config.yaml
n_head: 4
activation: "xielu"
norm: "rmsnorm"
norm_eps: 1e-06
rope_fraction: 1.0
bias: "none"
init: "uniform"
init_std_up: 0.0334
beta2: 0.95
lr_head: 0.00983
final_lr_fraction: 0.03
batch_tokens: 65536
seq_len: 512
Each number is 500 + 25 x the weight over its row's rms, rounded and kept within 0 to 999. Layers, rows and columns count from 0. Numbers have three digits each. The size before them is the row's rms in percent of the matrix's.

# up: layer 3 MLP up, 896x224, rms 0.104, rows 171-223, columns 56-111
# down: layer 3 MLP down (transposed), 896x224, rms 0.0948, rows 171-222, columns 56-111
up171 101:500505513542499484552481450479465496513503486469500500516517484529508527498466447477532491456468481463488526495512524507530443488521510507479495502503500513491457514511
down171 096:496484529506517488505523487507494475489519455494509514483507550518499478477476499526515483497465515455495521507523505485467479493529512501478523524492514472526547495537
up172 101:487506486496518531505507532446524490478509565488477500544507505494519469498464499542515469461494537518514454502471477468554509471488496527486460471490538523484478476452
down172 103:515516504502554520518519525502500519553511483507575534492524533534474520501504474498495501536535543491531493488496480489534537459463522485525465488527482469468464514487
up173 094:452524491495490496523503492463485483508489479478506547554473510460503486475520473491445483490452495454493495503492496520499522498444517518525476534511505478565504508506
down173 101:516534489488489513520457499483492496486495514499482501473515543531533485502526490545461513508494530515478481515543544518472546503520488493535541458477513502496527498525
up174 102:516481478527521492480502460540532484467507499513534522520535480476525509504520495502518525510450529508481529505505533475508517529487488532501479561469509479481518502468
down174 101:488491512500543520499525452513496565529519525500535519500441484496477531576468471525467532479516488502522477507517456487474482543493506478488501481502502453492502505525
up175 104:513509484488523490534470472529509483493488519508525509476494536518529490467502532525486542539485455508496543499512528506522531499474499484507503476492465496477443512460
down175 101:505480482508481513477524518449506484516495483533521488520530484495493517502493504506457572475539486520499492459524466515489483541496530515529458523507500505541506442534
up176 105:492514521501538511497508463490540473510499487496516519512516473473527478491475494457531520490515490508554521500526529507528532478519500486478471527489490500479485502493
down176 106:523526502522475500510517504467491483490511485473523497493495547471532519495518490517519459512511581512515471451475477490525496527460495518496430494501507503534521452520
up177 094:486470504532472546420509505497479520508534459443542534469491471557479504502476513481512544520504525524491484493518522492519505483517481489470490494503484497467518481462
down177 096:507505500525500492502448520479480492494506514497479538542487505512543450506513510513490485483525494481496509519465483512459464503439495500477520474451465500536534541509
up178 105:505491502479535515491517520537483498502534532476502529494496450503452506497516534512498493467496463491487492472524533525513485496517527481534504506503483496460472515475
down178 108:507533493465469493502509469511521477550507543547473494523540513504546541496513507501530522460506468536438472520495454491508522493519518481444512484523514438475490493478
up179 091:533500500482450469550550496497477492489530491483491528523497515493528473512511461479554503463437505486479466518491502528526527511458517535502485503500486478503483526490
down179 093:467485521462490490475479520518492509495501501517495485491494478484493456535491479478515509503548511520466506498489512461506502506496495475480524484504510538539528472466
up180 099:474472504497510485493534516497531535533533528469460542501470491506474483540542544481482518505493451493494464502493503474535497476497503495515534544466503505510526483529
down180 098:518532517501496512536511518502481494536487513459507481527510494470441553482499530559519495507501521499429478497517495455502460473484490492460479489471519517429479492498
up181 102:540511471520524518504509474511497516482483536486498555555473472493529488485477517511473455473516497502554535524476495525512534508452500488490506472509462499557511516507
down181 101:543504489520485512504503491466446473502509511523484538488514489525546497479481473501502542488497490509514503533485479515517461522491504517500492503500487502477496465517
up182 100:519563492490472509511507485522472503493473511491497512510471503513497510491489499517512446530450529525511480485488496499445502521489483521514483487493483471490490504493
down182 097:463464529540507503523538498493543512514501489525517479527477441538526501490507485508487553503513513526543527498494480549474525458487552479497479469452500502544488485489
up183 089:504520490524513523511537513496543492493488514515482487435502496510539480547508556490514497512486471523497430475528500518476519524464449457511474555486462491508513469508
down183 092:503504456466550457496494469513449519479509479543570497561538503461472527486493510523501515485500521501532514505514488519491500498501512490480495482484463490459504472527
up184 099:536485513512494528499478501483495495516507552493509541490496501477444527525484536519503475505537521483547503544564528520544513493505483522510523497497494494487436518510
down184 098:450507535475497467513462510522508474509504443465513521494525488484569509457438501528520532497475499463489491493506446505497490487519511473493503495497476494472494460491
up185 102:478499490523486504478479536492489576508514547518519520538442519520551539488501497503497450463496512513506514473539502535484466531513520498502478555490497502537477511549
down185 103:506526524489486498472455504499502500515468476496508492498492465550525453490523570515486453508475472522539512515519470502525541503510526510531522491499547522519473534482
up186 090:517520468515465467476506516501567475467458510457502493512466476504510478475521520527499511523492493481513465514507483510528512519511510467531541516518505519494518471519
down186 096:505492524515522501492505503506476512511470483493464492517490535461494534484519474499500548484486472494483471514495539475486466496533503453527508509494474549480479499481
up187 095:506517493541495532477525517498519515531482458470448542548504533431514523504486511493532473531478490518488477513525495505456507483497539492520461503509487486505500533475
down187 097:537470521471499511548532490516484490482515523531477495477511527505496521484514511506504509499450517478531510477483518547562524510500491474520533491474507527553513493531
up188 103:460505508448497535538456500481500485509483490482504531468517468479434558489467555500496475486499507569564511505494525451519521472456467513531505493449496477544455482536
down188 098:524524515501469461476478554530512533518483486536433450520545524527476479545466492484548481543511497489480490481512515437497530511514527472509492501488457472519481511468
up189 101:533478510502509506523530527484544510508545493475510506515537457512523518507490515551480464524472512509519475511560488576540473468523531527483520490475463524519545526525
down189 104:437526515489510495503508465526531481486511507463478502464511532473499489503560464487512477453455491504542509496489495509525503483451513508480501499563480515465465497507
up190 097:469516486482524556501519523540509516505485478490490511486473448553536504493495490520476474531466492516525452524511571522501518481487470479469519487477491508485499500530
down190 098:469467505464496499520480490564496521531492478473511527447509527501492484517478510506540518526477484513501544566507518484521501522514501440495532472526536491455504510477
up191 099:539482537521481529489511538529499542541476523476517501468524510512517482495532461436488486515500500547475471533476483531462481501517507454514512533469508545535486482533
down191 094:469504510446500554444505478509486468485459481513509456494486505488478487510447502569522528503483488513510499539464492531450500507521523463488502535452524524439515500451
up192 106:460488484529452498497493528499516505533542493470526507483529481467500503510562500515534473540496465558484495445507478554457527521438483494512496516541501492485483489520
down192 115:481519492500514503497480480524479438545527513516506506512536484439513475479507518524535529467517500519545450486459463501514513518531527533543481505473497510517480456492
up193 104:473491452575498513485452531459479530507524524438494484481500473497510563495495480478488498498494500504526480473530514506532499459501478531484496454540535466468518473500
down193 103:470489488461489521526479495501527496457520493513498478510523487488556503485493526517470523497516501472528512486494506494478498485567464501487493546499484539502544503484
up194 102:492480550466497514509503528497523520504496481477470493480542469517502514476556479518518503524533503550466492523521518501532519483479502533522479522479536495490532459508
down194 103:550536515494484503522497498510492528474490518539463487545507513531528519458495502495451466512561541486515492518508488533523491502512495524461495501490513527486498511525
up195 108:441505515519498472478475500535480496511515511490479511492545461461431512503547468473495493519532489499472448487518493528505554492498497471537501489519517488462433525526
down195 106:534498472473516499484526515547525466472528485486481492480485517534517490498513485526493478484479472535484515453503463527493512478521510485489508459451491495505483508512
up196 097:486450454507486512471503470494508513530560476519496531471501497537522503528464530498487535511475468507529507446525509470484514503519471496506491470537501482493477521522
down196 097:532490480524547484532534475502497493491531510471532498498481538528456539511449487475487487498453544517523529533487560509569472538501509510508518508499529505517514482443
up197 095:496539497478529515528470492478521517506544514511484525513488501504506485495482480489452429517477481487473500506486487496474520516553523531496502536535522437496507491553
down197 092:482498488483484535503492488528526509500504537496503512508485533511500509496451488470501515464536477495469476510534498487504462496495488527449530484528532522462470485506
up198 101:496543491521524568463520519514473471454509498502501514468495482488490518531520540501476512516524462531467483483544510514514483492470520560502495486464509486492492424479
down198 105:470530524496455529484485524482468499483501499512485528470497500484486516481453509570489490489492561505500519490454490487524550511524510510463488508528509465506506475509
up199 105:540510507516478517518486524550508528492469549491494497478478459474488477493530484519478500461473477487515495510500488522492495525486470504522480542459530521471459484469
down199 104:508501527506518508493454548463505510492508469468539516531486495552503494528513477517536515482479540500513523525530474476515521457490534461568524538478522491464493504480
up200 100:480480488500517513472492529500504493449473538471488536506499529470518465503514486505534505542471490466485465497473489493546509494473511495521505460519474538478490470480
down200 100:509488449474485486505500512516482488497459526523511460525504508491486467541486473485516489514480492514551539512527469443496500540502548552475497487478480507538516507529
up201 100:485471514536499505497494462488505506495476518479551502464513468517472510508485512474524511526533461508534488473538481494521473486467493506537479483521506471524484490500
down201 090:516531444462495503512510485471514493486531489514517481514470531488552494487493509512508508473540529488533512549536513511510473497490546478520511519500442499522533474430
up202 105:492437480483508543489500465456515512478465501496502483488537491471506487524504492531512485461503542485544488517503536508524528464511533566443518464476507505518507499509
down202 105:490472506507501482473491547497491509486511503502511535478506477530510518561509493512467528529445548515497476497493435479464527445466478472488568482482471496474506521501
up203 103:469491487506496490512489514498482499522526509498460523510499517517531530506507560495502502477483498536485492507482509510490488504508538520505498480494542493526486470452
down203 102:511514479503508483506481505474520456509501500427522453455512522494487488468532475523466457497508506547528487571478474478499474527527512491544520495528513505501522526493
up204 096:493512477515512479515508499497525475536515478520465494479499532504539507542489470452498463471531463567519498483505521488543497471500523511508466547538522486491497521515
down204 099:495515497460492498512512499513501490480498494494480476450504509492541539508466519495467461545569465538485460494534505479511483483505529549473470488529520512484482481534
up205 090:492536478547492490479476505480466533515461510473454485519490485533510516494461480467461501515532509534519497509464499576493518497511514525519475514474492485488550454535
down205 091:504503497509476457497541536496516523470481489535527493517533500467460544544505532525530499485526506468508495478490512512471494463512492472498493461461488524468538544506
up206 093:511468502527478532507530495513530514497523504507497521502538529441438568505479495493527491475515478474491502496533468477513542492445476528541512515471472470506498500487
down206 091:450508499479522482532464503533506506500498533480495532498502515512493501509496528510501518503509519502472460515484485522525467513528474490493462501503482535470507533520
up207 104:490467492506518520509507491514536445534491495483504502467508522482513505509480526530471526521484508542529520466516505514552527492484501496504515516498487484522495466482
down207 108:532499495500533548518486476484490482481485494500501506515526472506454490524519463531535485507522489491525498517552503473522503492494490505482558494488451548503518483529
up208 094:460467491506524533469468541501497518512502504494469522491513473498528497532466474545481472513516501524476499484511478524463535496454531518490519528486453514526506483476
down208 097:471492496501494474494468536516502473552496453457521522503514538462555497482490544473509509494539536486493477522479500462511480525506481522472533525547447495478523512508
up209 106:478473500504504516517518495486520476536455510474494544515499501486518548492494484475522492532467472532471504479503481437505571485486509485494526509507523525515477517501
down209 108:517529487513492481521496478494477510476543504474527532518509511498441506487523485503526470497517474505493525432483466510527537489506478495510483504544524465537493537498
up210 104:500491458540519547512513517473515506488503479525491517490483484542490529535521508495535452478498480533535475527487453482485543431481498515510468450476500500501476518521
down210 103:509494439504506480492543508495457531505549488546507512494482490536495498526498480504486489503513535484488486517469490471518472510505488510480482483467527525499486499509
up211 102:487520493481525533442508482509504453469523519532533502523512505493493538513554488563547480541489449509479457523445523543536493513497500491497510504473462523511498503519
down211 101:502560578489488465498511517493469519520475542532520453502517487462463486515517526483473526518483493525495544518486479483489485505505475484502499483524512519519474530497
up212 103:504468516479523508516523515552531491474552483478512493494481511516484507500478471479536510478455519491491516488483517478519498525545496508539504521472510542506504485537
down212 106:536477486532521494487516494482488537516498520481469537499525560510490501522530496486487526530482498491523569488541496509529486504489476530491505487520506486519535491470
up213 099:485500462488479494525459527519500516534434488489496485503452489510518497497515481540474500490482486496491497502518472524563524520497492526487470512495457494510498500482
down213 103:549502530472492461529485498514474453529519485477530533485509495496467499470519538510525493504518534494522502487556509514516485538504478488504558520518497503494528498531
up214 097:519482480538480526519555518486504518488483533498472506508513497488438488525515448532461510555514487465531499503469474533504490497501526478503511497525472521489521482493
down214 095:481474491484490533459533517508531471475518496484507504500534527480526511519493492535495462508497494483447474486485536526479520455468491505529550522492519500461455552491
up215 097:457515507471515497437502520500503532504505509486522479470517473511498543519538482525523461522481544487490494549495514470493476492478553500520523545503519496499495482489
down215 100:511541500521502490540552512470467482528484498552478482533521532491524537465509544481474536516506488473495476496478494517453495479510522453469513480492453555474473517492
up216 096:462470488512527496527467502452549495534471547511517489523467489503498525521490529484531514500500496500530488482485464519473527490534497490504518497490535524490508450511
down216 097:511493475497463488500498521527485478501504501490510474474439461464492510521501513471494524464528476505464479475457505497484475525462494519529516524494514507490527477499
up217 104:456472449493529507532543502454504475532451520483506532469527495507514515501506515480488519521508498518505472529486533519519478470505496538507481459468458492484516494521
down217 105:472508505490526544468506519499492541490542480495513476528540470479553505500521492505476480516530484480510456500519484438492495460521524495499492520507507475512470505487
up218 104:485494483482544488482455520520510510465488549490512529514481488525504492572497544470536461515513509495513468485492505521548527504482516523481468470497530508501478502471
down218 104:486511525486499499475438509510456494489454455476531490519528503481532477558494528520518483504496526511511477475463522502515495529539478481516528487510456509533452492479
up219 104:513469485545516494492549457446510465499543507464441504529469464526485571495480491500478480485477462545491502497526507492482545517520469471494509513488550472509486522495
down219 103:496473546485499470535506492512485515517505499518474484462476496503525545446484498486509507493523423515485504529498488506498512449475497421477517532512531481562526493481
up220 098:495480505507511525525493477524494466494528502498465520495511439502482499480506504503504491487497517471471502464472523521508491474473543524500490481459513509497501462507
down220 101:518472473524493493473496508487515504526443492526518535512495494510479499508535506511475495482521489471515495510526494494506477505529482528495495487521480493532566471513
up221 099:500467498471492519452482492564491518497483493468508475440531508558519545514538499505540531518497477494522495473496475499513534503460500503514477479519490475532467486495
down221 105:512471495490475478516544511474532510527506549477513543512513514486484500481485439493477521475469487519498523464483513491508478502505516484463503509491512470477515521496
up222 095:515525525518532508541502526499500485498529547545487489521481463461537524528455440518511474443464480500521539535501509459515476506500482482504499482510514491477525507455
down222 098:507500456529465474499480481524494521499519534516503451485526513511495505528530504553476520499521503511476464481494447502527517514478457508490525466509512469513452499500
up223 098:492529512450496509483493468492507500496510532486506510538496493508534507503505545525529504503483531487504517482490528549523496467486461484484525499475485550468487480495